{
  "num_key_value_heads": 1,
  "qk_norm": false,
  "parallel_block": false,
  "optimizer": "cautious_adamw",
  "learning_rate": 0.0021,
  "beta1": 0.9,
  "weight_decay": 0.055,
  "train_tokens": 156600000
}
Each number is 50 + 10 x the weight over its row's rms, rounded and kept within 0 to 99. Layers, rows and columns count from 0. The size before them is the row's rms in percent of the matrix's.

# layer 10 MLP up, 256x96, rms 0.118, rows 36-47, columns 0-95
109:44 42 61 50 64 50 59 47 52 30 40 35 53 41 47 48 49 36 73 45 47 45 56 54 37 49 44 35 47 45 47 34 52 60 49 45 65 41 45 39 45 52 56 50 46 45 36 55 39 64 55 53 46 42 59 61 61 40 56 50 57 44 32 64 59 57 58 44 36 54 56 36 64 48 60 27 58 41 55 40 64 35 33 68 45 62 28 41 57 53 54 38 38 62 60 60
107:47 32 40 63 42 51 33 39 57 45 48 49 49 45 51 57 47 36 65 44 60 63 60 52 71 40 49 62 50 50 23 52 36 44 52 55 34 65 47 63 27 51 53 52 45 67 57 45 70 42 61 53 56 49 63 47 52 46 61 48 35 53 48 52 45 50 57 37 51 64 55 47 75 60 56 50 41 49 62 53 43 49 48 56 62 38 56 50 35 25 46 54 55 54 50 67
103:62 48 69 62 60 59 43 47 46 49 71 46 51 58 59 46 19 35 45 43 50 43 45 53 30 49 50 35 49 56 44 49 63 63 51 63 58 62 55 50 57 45 63 45 50 46 50 41 48 39 51 42 53 35 64 47 35 57 56 61 54 65 46 52 50 50 45 36 49 65 80 32 45 54 41 41 48 45 58 62 59 52 41 58 58 28 42 56 50 35 63 44 53 56 43 60
097:46 66 67 51 37 47 67 55 41 42 58 68 66 69 56 47 61 35 49 45 33 62 45 52 49 47 35 35 41 37 49 46 50 45 53 52 40 51 41 56 34 27 59 47 50 44 48 64 50 51 53 57 40 46 60 35 53 74 52 54 56 57 57 62 48 53 35 42 69 43 50 50 49 53 40 61 68 66 54 60 45 45 63 58 31 53 50 48 48 37 33 38 51 46 41 59
103:39 27 49 36 64 62 70 32 57 54 39 36 62 63 60 58 51 56 58 58 56 42 48 67 55 50 65 55 31 47 38 41 66 52 38 57 62 45 51 59 58 55 64 50 54 50 59 52 58 54 50 43 57 53 52 41 50 55 59 61 32 31 42 47 30 49 50 41 28 53 45 52 32 56 67 47 41 42 50 54 55 52 61 57 48 56 40 37 52 51 59 40 48 54 33 64
091:65 42 78 54 42 57 47 43 47 51 51 37 48 51 58 54 65 54 54 49 64 38 46 47 39 60 46 55 29 70 40 52 48 40 50 66 52 51 68 67 44 34 62 54 48 60 46 57 27 46 56 46 54 56 61 67 47 65 55 64 59 35 54 51 32 59 53 58 46 58 50 38 56 53 40 55 42 67 52 32 44 49 45 42 63 48 39 56 41 56 41 56 42 37 69 42
100:48 65 50 35 57 43 51 37 56 49 39 35 57 43 59 61 48 51 61 56 57 39 45 39 65 40 44 32 56 53 48 32 55 63 43 45 55 46 41 60 27 44 79 35 50 65 38 70 58 56 52 35 51 55 55 39 34 41 46 57 56 71 56 49 55 52 59 52 44 56 43 51 39 47 53 54 61 54 45 65 58 58 55 70 38 48 36 46 63 39 63 54 50 42 57 47
103:31 50 65 37 49 34 68 55 40 36 53 47 42 54 59 60 50 39 39 39 40 43 65 59 50 48 45 62 59 48 38 54 35 40 44 55 36 57 46 65 40 34 43 51 36 44 69 47 62 42 48 37 50 61 44 59 48 45 46 54 46 49 46 42 51 51 60 69 52 46 56 40 45 47 56 68 52 45 32 29 53 55 53 60 41 59 48 70 50 43 50 64 40 48 32 26
093:51 60 53 49 59 49 68 60 39 51 26 40 67 41 39 43 59 74 65 56 45 45 48 69 55 49 42 35 56 65 58 46 45 36 55 55 44 50 58 44 33 43 56 30 49 55 51 60 67 47 64 44 52 59 48 61 55 55 63 54 66 52 54 43 50 52 45 38 56 38 44 52 38 60 50 48 65 46 32 53 35 46 46 40 52 58 32 62 48 39 64 47 54 57 59 29
100:50 47 47 54 45 53 56 62 46 52 56 59 43 47 38 64 73 45 65 57 60 57 46 47 31 59 57 37 62 65 69 41 37 61 41 59 41 51 40 53 43 53 42 53 42 62 47 53 62 54 43 56 45 57 70 32 51 36 54 40 50 65 52 56 57 32 42 45 57 37 51 31 65 68 55 55 47 53 58 41 62 31 71 61 52 53 56 28 45 52 52 48 58 64 52 57
102:60 48 64 54 45 58 43 40 36 57 50 56 67 47 50 40 54 59 71 54 59 53 67 47 59 39 53 69 41 52 34 63 49 45 53 54 36 64 43 48 47 59 52 33 56 33 42 57 55 49 51 56 63 36 46 50 52 60 60 37 41 53 61 54 54 53 31 44 51 42 54 46 56 45 50 40 39 47 61 58 45 53 63 34 58 75 38 66 47 34 29 37 60 50 33 54
092:41 62 41 55 62 54 60 45 51 47 40 35 59 51 47 66 52 47 52 55 53 54 47 55 68 70 51 48 30 44 51 59 51 38 31 50 59 42 41 53 54 52 45 46 57 32 63 44 43 76 44 56 40 45 57 63 47 67 43 47 43 48 51 34 57 51 49 61 47 39 35 39 57 52 40 51 33 56 74 42 53 31 50 48 42 48 69 36 47 73 47 36 51 51 52 36
# layer 10 MLP down (transposed), 256x96, rms 0.105, rows 36-46, columns 0-95
112:46 51 50 43 40 58 40 59 56 55 43 53 51 63 46 32 41 38 59 47 60 42 38 44 53 54 70 51 48 51 51 61 39 49 42 23 52 43 37 76 54 51 39 54 49 46 53 52 47 34 42 54 48 37 43 60 46 63 43 34 75 51 37 25 52 35 64 38 57 52 36 48 56 55 50 36 45 56 44 65 43 31 57 54 52 49 40 58 59 47 47 56 72 58 43 42
104:45 58 39 75 44 48 34 42 69 33 58 42 51 44 37 49 62 65 28 62 63 46 42 59 43 54 70 46 51 40 59 54 34 56 45 32 46 54 57 33 46 60 61 56 52 58 51 55 42 54 66 54 52 48 51 65 37 63 42 50 39 51 48 45 56 46 54 76 41 52 44 63 50 35 39 51 50 42 45 39 52 61 58 47 33 62 65 48 52 54 57 43 34 48 55 58
106:39 61 51 42 50 34 53 42 59 66 44 50 55 55 52 62 53 37 53 56 36 57 58 42 47 50 50 47 36 34 47 32 36 39 55 49 52 45 51 53 38 56 50 43 45 47 57 51 48 48 48 21 44 60 54 57 77 34 61 45 65 68 48 30 38 29 37 41 63 66 59 61 51 45 59 54 61 56 48 49 32 48 49 42 54 45 54 48 41 56 63 52 44 71 39 62
102:45 58 45 33 37 77 49 37 59 49 58 59 57 41 62 67 61 82 59 49 51 56 57 56 49 47 57 59 53 57 45 53 40 62 32 57 40 46 51 53 72 57 42 46 52 30 54 44 56 46 40 47 68 46 47 64 80 46 46 63 66 46 53 61 55 56 54 60 44 46 54 48 54 40 52 49 47 53 40 52 58 56 57 42 46 38 33 48 35 49 43 51 65 59 56 45
098:49 46 54 41 65 59 21 64 53 42 63 34 62 50 62 44 52 22 52 64 47 44 53 35 43 43 55 56 53 47 50 48 45 57 57 62 67 49 52 51 66 40 55 58 49 55 49 46 50 37 43 53 39 45 66 55 77 53 34 48 48 56 39 51 49 56 38 56 66 59 46 60 48 58 57 32 69 50 59 35 56 51 45 36 54 47 40 50 66 52 65 48 66 41 40 53
092:52 54 51 52 43 73 56 46 42 60 21 62 44 57 49 64 43 60 43 49 62 53 63 47 44 57 49 52 45 51 31 55 39 32 34 52 53 30 65 52 47 64 43 66 54 58 50 45 41 38 54 46 51 57 53 41 46 42 38 51 52 64 27 45 53 61 46 51 52 36 53 48 48 33 41 49 56 71 32 72 58 61 54 66 47 50 50 51 31 50 33 50 52 50 52 49
098:51 44 52 24 47 59 33 58 36 54 62 57 50 39 55 52 60 44 44 50 54 68 63 55 39 54 38 73 51 44 39 57 51 52 52 39 43 50 56 54 69 54 39 45 51 38 53 48 55 53 50 48 61 62 46 55 90 49 51 55 51 32 38 57 30 41 33 44 49 57 52 59 56 53 46 38 70 61 56 42 46 56 45 39 49 66 48 60 46 56 46 42 38 62 49 62
102:54 50 28 37 46 53 61 52 61 42 39 34 42 51 53 42 49 37 49 61 60 34 63 43 61 48 32 32 45 65 59 57 43 70 46 58 50 66 49 54 60 56 52 38 51 53 41 43 51 54 43 49 75 49 66 43 58 52 42 38 58 62 50 41 66 53 34 39 46 52 60 56 45 58 54 62 27 54 46 53 51 67 33 41 46 63 56 50 54 47 57 57 62 29 43 43
093:46 69 58 40 45 67 34 61 63 38 54 50 53 53 38 54 57 42 57 56 45 46 46 24 34 67 58 54 39 57 43 59 47 46 65 44 47 48 37 65 51 64 39 68 42 53 54 46 43 39 47 55 53 34 57 49 86 40 44 39 73 56 49 57 48 53 50 61 70 52 54 56 58 41 51 47 55 57 58 58 48 46 66 46 59 41 45 48 67 45 46 48 53 43 52 44
106:42 50 37 37 39 45 62 46 66 30 53 46 58 37 47 39 40 49 49 60 50 56 43 43 47 36 36 49 53 59 47 50 44 59 49 50 49 61 42 58 35 39 58 46 47 59 41 50 41 47 60 45 59 74 57 53 98 47 58 58 42 56 44 37 50 58 53 40 57 50 55 60 62 43 63 54 45 37 44 62 39 48 50 48 42 45 45 28 53 59 57 51 51 59 42 66
099:57 51 38 53 44 45 43 44 66 45 66 53 53 47 59 51 47 45 47 31 56 34 66 50 38 44 42 46 52 60 52 50 45 32 28 62 54 64 52 32 41 50 41 42 41 44 51 54 62 44 48 63 42 63 41 55 35 46 58 40 54 41 29 70 56 69 46 44 57 54 76 55 62 47 47 59 48 50 65 48 57 63 39 43 51 61 63 52 40 48 47 37 49 46 28 33
# layer 10 MLP gate, 256x96, rms 0.123, rows 37-47, columns 0-95
100:65 52 51 46 62 47 48 28 59 40 59 33 45 43 38 49 54 55 70 45 44 69 51 35 39 50 56 64 56 48 54 32 18 44 50 45 56 42 46 45 51 47 24 37 46 51 67 47 46 61 46 52 51 43 63 47 55 43 59 58 48 48 48 52 60 63 53 73 42 37 50 50 41 50 43 53 32 58 42 71 49 43 50 45 52 48 33 43 60 38 40 48 54 62 53 49
110:56 67 58 47 24 49 44 45 54 57 52 44 81 60 50 43 54 50 43 57 56 50 39 36 38 64 48 32 38 33 44 48 43 38 46 59 58 50 51 63 37 36 49 44 66 60 31 54 56 61 51 54 60 50 46 47 65 34 35 38 51 39 34 41 51 50 43 52 58 43 43 63 40 60 55 28 40 54 54 48 67 53 51 56 65 63 55 44 66 54 52 48 46 41 47 54
095:44 40 45 58 59 51 54 30 66 65 56 65 51 44 46 45 40 61 47 43 59 41 62 58 50 63 57 34 49 57 46 48 57 62 57 39 56 46 56 59 56 58 39 60 66 47 37 39 58 41 50 56 59 32 47 48 62 34 50 59 47 30 57 24 48 43 33 36 39 50 44 46 46 35 54 27 53 48 33 59 45 44 48 50 40 36 61 69 57 58 58 53 39 42 59 61
106:43 47 33 55 50 44 40 63 43 41 57 49 43 48 66 47 45 49 42 52 30 64 53 47 49 54 50 37 55 54 44 60 39 60 47 52 63 59 45 59 50 51 37 65 59 58 57 53 67 49 71 37 51 46 61 44 47 38 51 60 49 43 61 50 49 40 52 54 48 48 52 33 48 40 45 52 64 24 41 48 67 75 64 44 52 39 32 42 65 42 61 74 55 55 71 43
090:60 60 44 54 60 40 55 65 49 46 61 44 48 41 41 35 58 66 42 54 55 65 60 50 48 39 39 44 50 36 54 55 66 47 34 35 34 55 49 56 57 58 53 31 77 45 36 42 53 54 48 47 41 37 25 62 56 58 55 59 40 52 44 54 37 61 64 40 55 39 46 56 25 51 57 57 54 34 48 63 59 49 38 47 53 50 36 44 67 51 57 50 57 67 56 46
103:51 51 56 64 41 48 56 57 60 43 55 47 56 40 55 45 67 69 31 32 56 58 55 46 62 48 45 51 44 58 40 65 60 50 47 56 42 66 58 33 52 41 41 49 41 49 58 49 36 37 67 48 40 46 51 68 61 70 66 26 64 27 72 58 47 54 37 60 44 55 55 64 55 45 54 53 48 55 48 51 52 54 58 43 63 45 53 49 39 55 70 57 48 35 61 52
098:46 35 48 63 73 44 46 38 34 62 40 31 51 43 47 25 54 45 43 42 49 41 39 42 36 37 39 55 58 49 46 68 53 67 56 35 68 54 53 45 59 44 46 43 55 57 59 44 47 42 60 48 55 51 80 56 60 44 34 49 36 43 55 41 44 61 57 49 51 47 41 67 31 63 48 57 47 55 49 49 49 54 59 43 61 40 45 47 46 50 41 39 66 37 63 57
094:67 45 36 56 37 55 39 53 43 55 65 46 42 49 51 35 50 52 27 32 58 66 55 40 28 60 56 59 28 44 42 59 51 31 59 48 58 48 44 53 64 60 51 58 31 59 56 36 53 41 51 50 53 42 43 56 51 48 44 30 51 34 37 59 51 48 44 59 57 60 65 58 49 35 44 58 59 51 60 45 39 60 64 55 64 43 43 53 53 49 25 45 56 38 46 57
097:54 78 58 53 58 57 56 42 47 55 48 54 39 54 50 42 56 48 53 40 56 44 46 47 49 60 45 58 40 58 46 38 45 46 59 50 45 49 48 52 60 23 41 52 45 43 42 46 53 27 77 53 76 47 46 54 58 37 57 47 62 54 42 72 47 51 57 59 42 27 50 65 47 45 60 47 44 43 54 66 38 56 64 39 73 32 52 57 51 61 50 54 51 46 67 54
097:69 70 33 57 64 38 40 53 29 48 30 49 40 62 33 56 57 72 51 45 48 60 42 42 62 57 45 48 31 37 43 51 49 49 25 54 42 48 52 48 52 38 56 47 59 49 48 40 43 39 40 52 57 59 42 59 67 68 55 60 43 61 56 52 38 50 58 60 48 45 34 58 55 67 52 44 67 48 42 62 52 60 58 54 46 56 50 52 42 55 48 40 62 67 59 49
097:46 58 40 60 55 53 51 57 65 43 60 50 50 48 64 32 35 44 50 58 59 61 51 50 39 69 56 38 26 45 43 43 42 44 58 68 63 71 34 61 47 51 53 48 54 40 47 50 46 70 51 33 50 49 58 61 58 50 39 56 35 33 58 47 51 52 59 45 60 58 49 37 52 55 38 32 26 52 42 53 47 64 49 60 43 34 52 44 37 49 30 34 41 52 46 54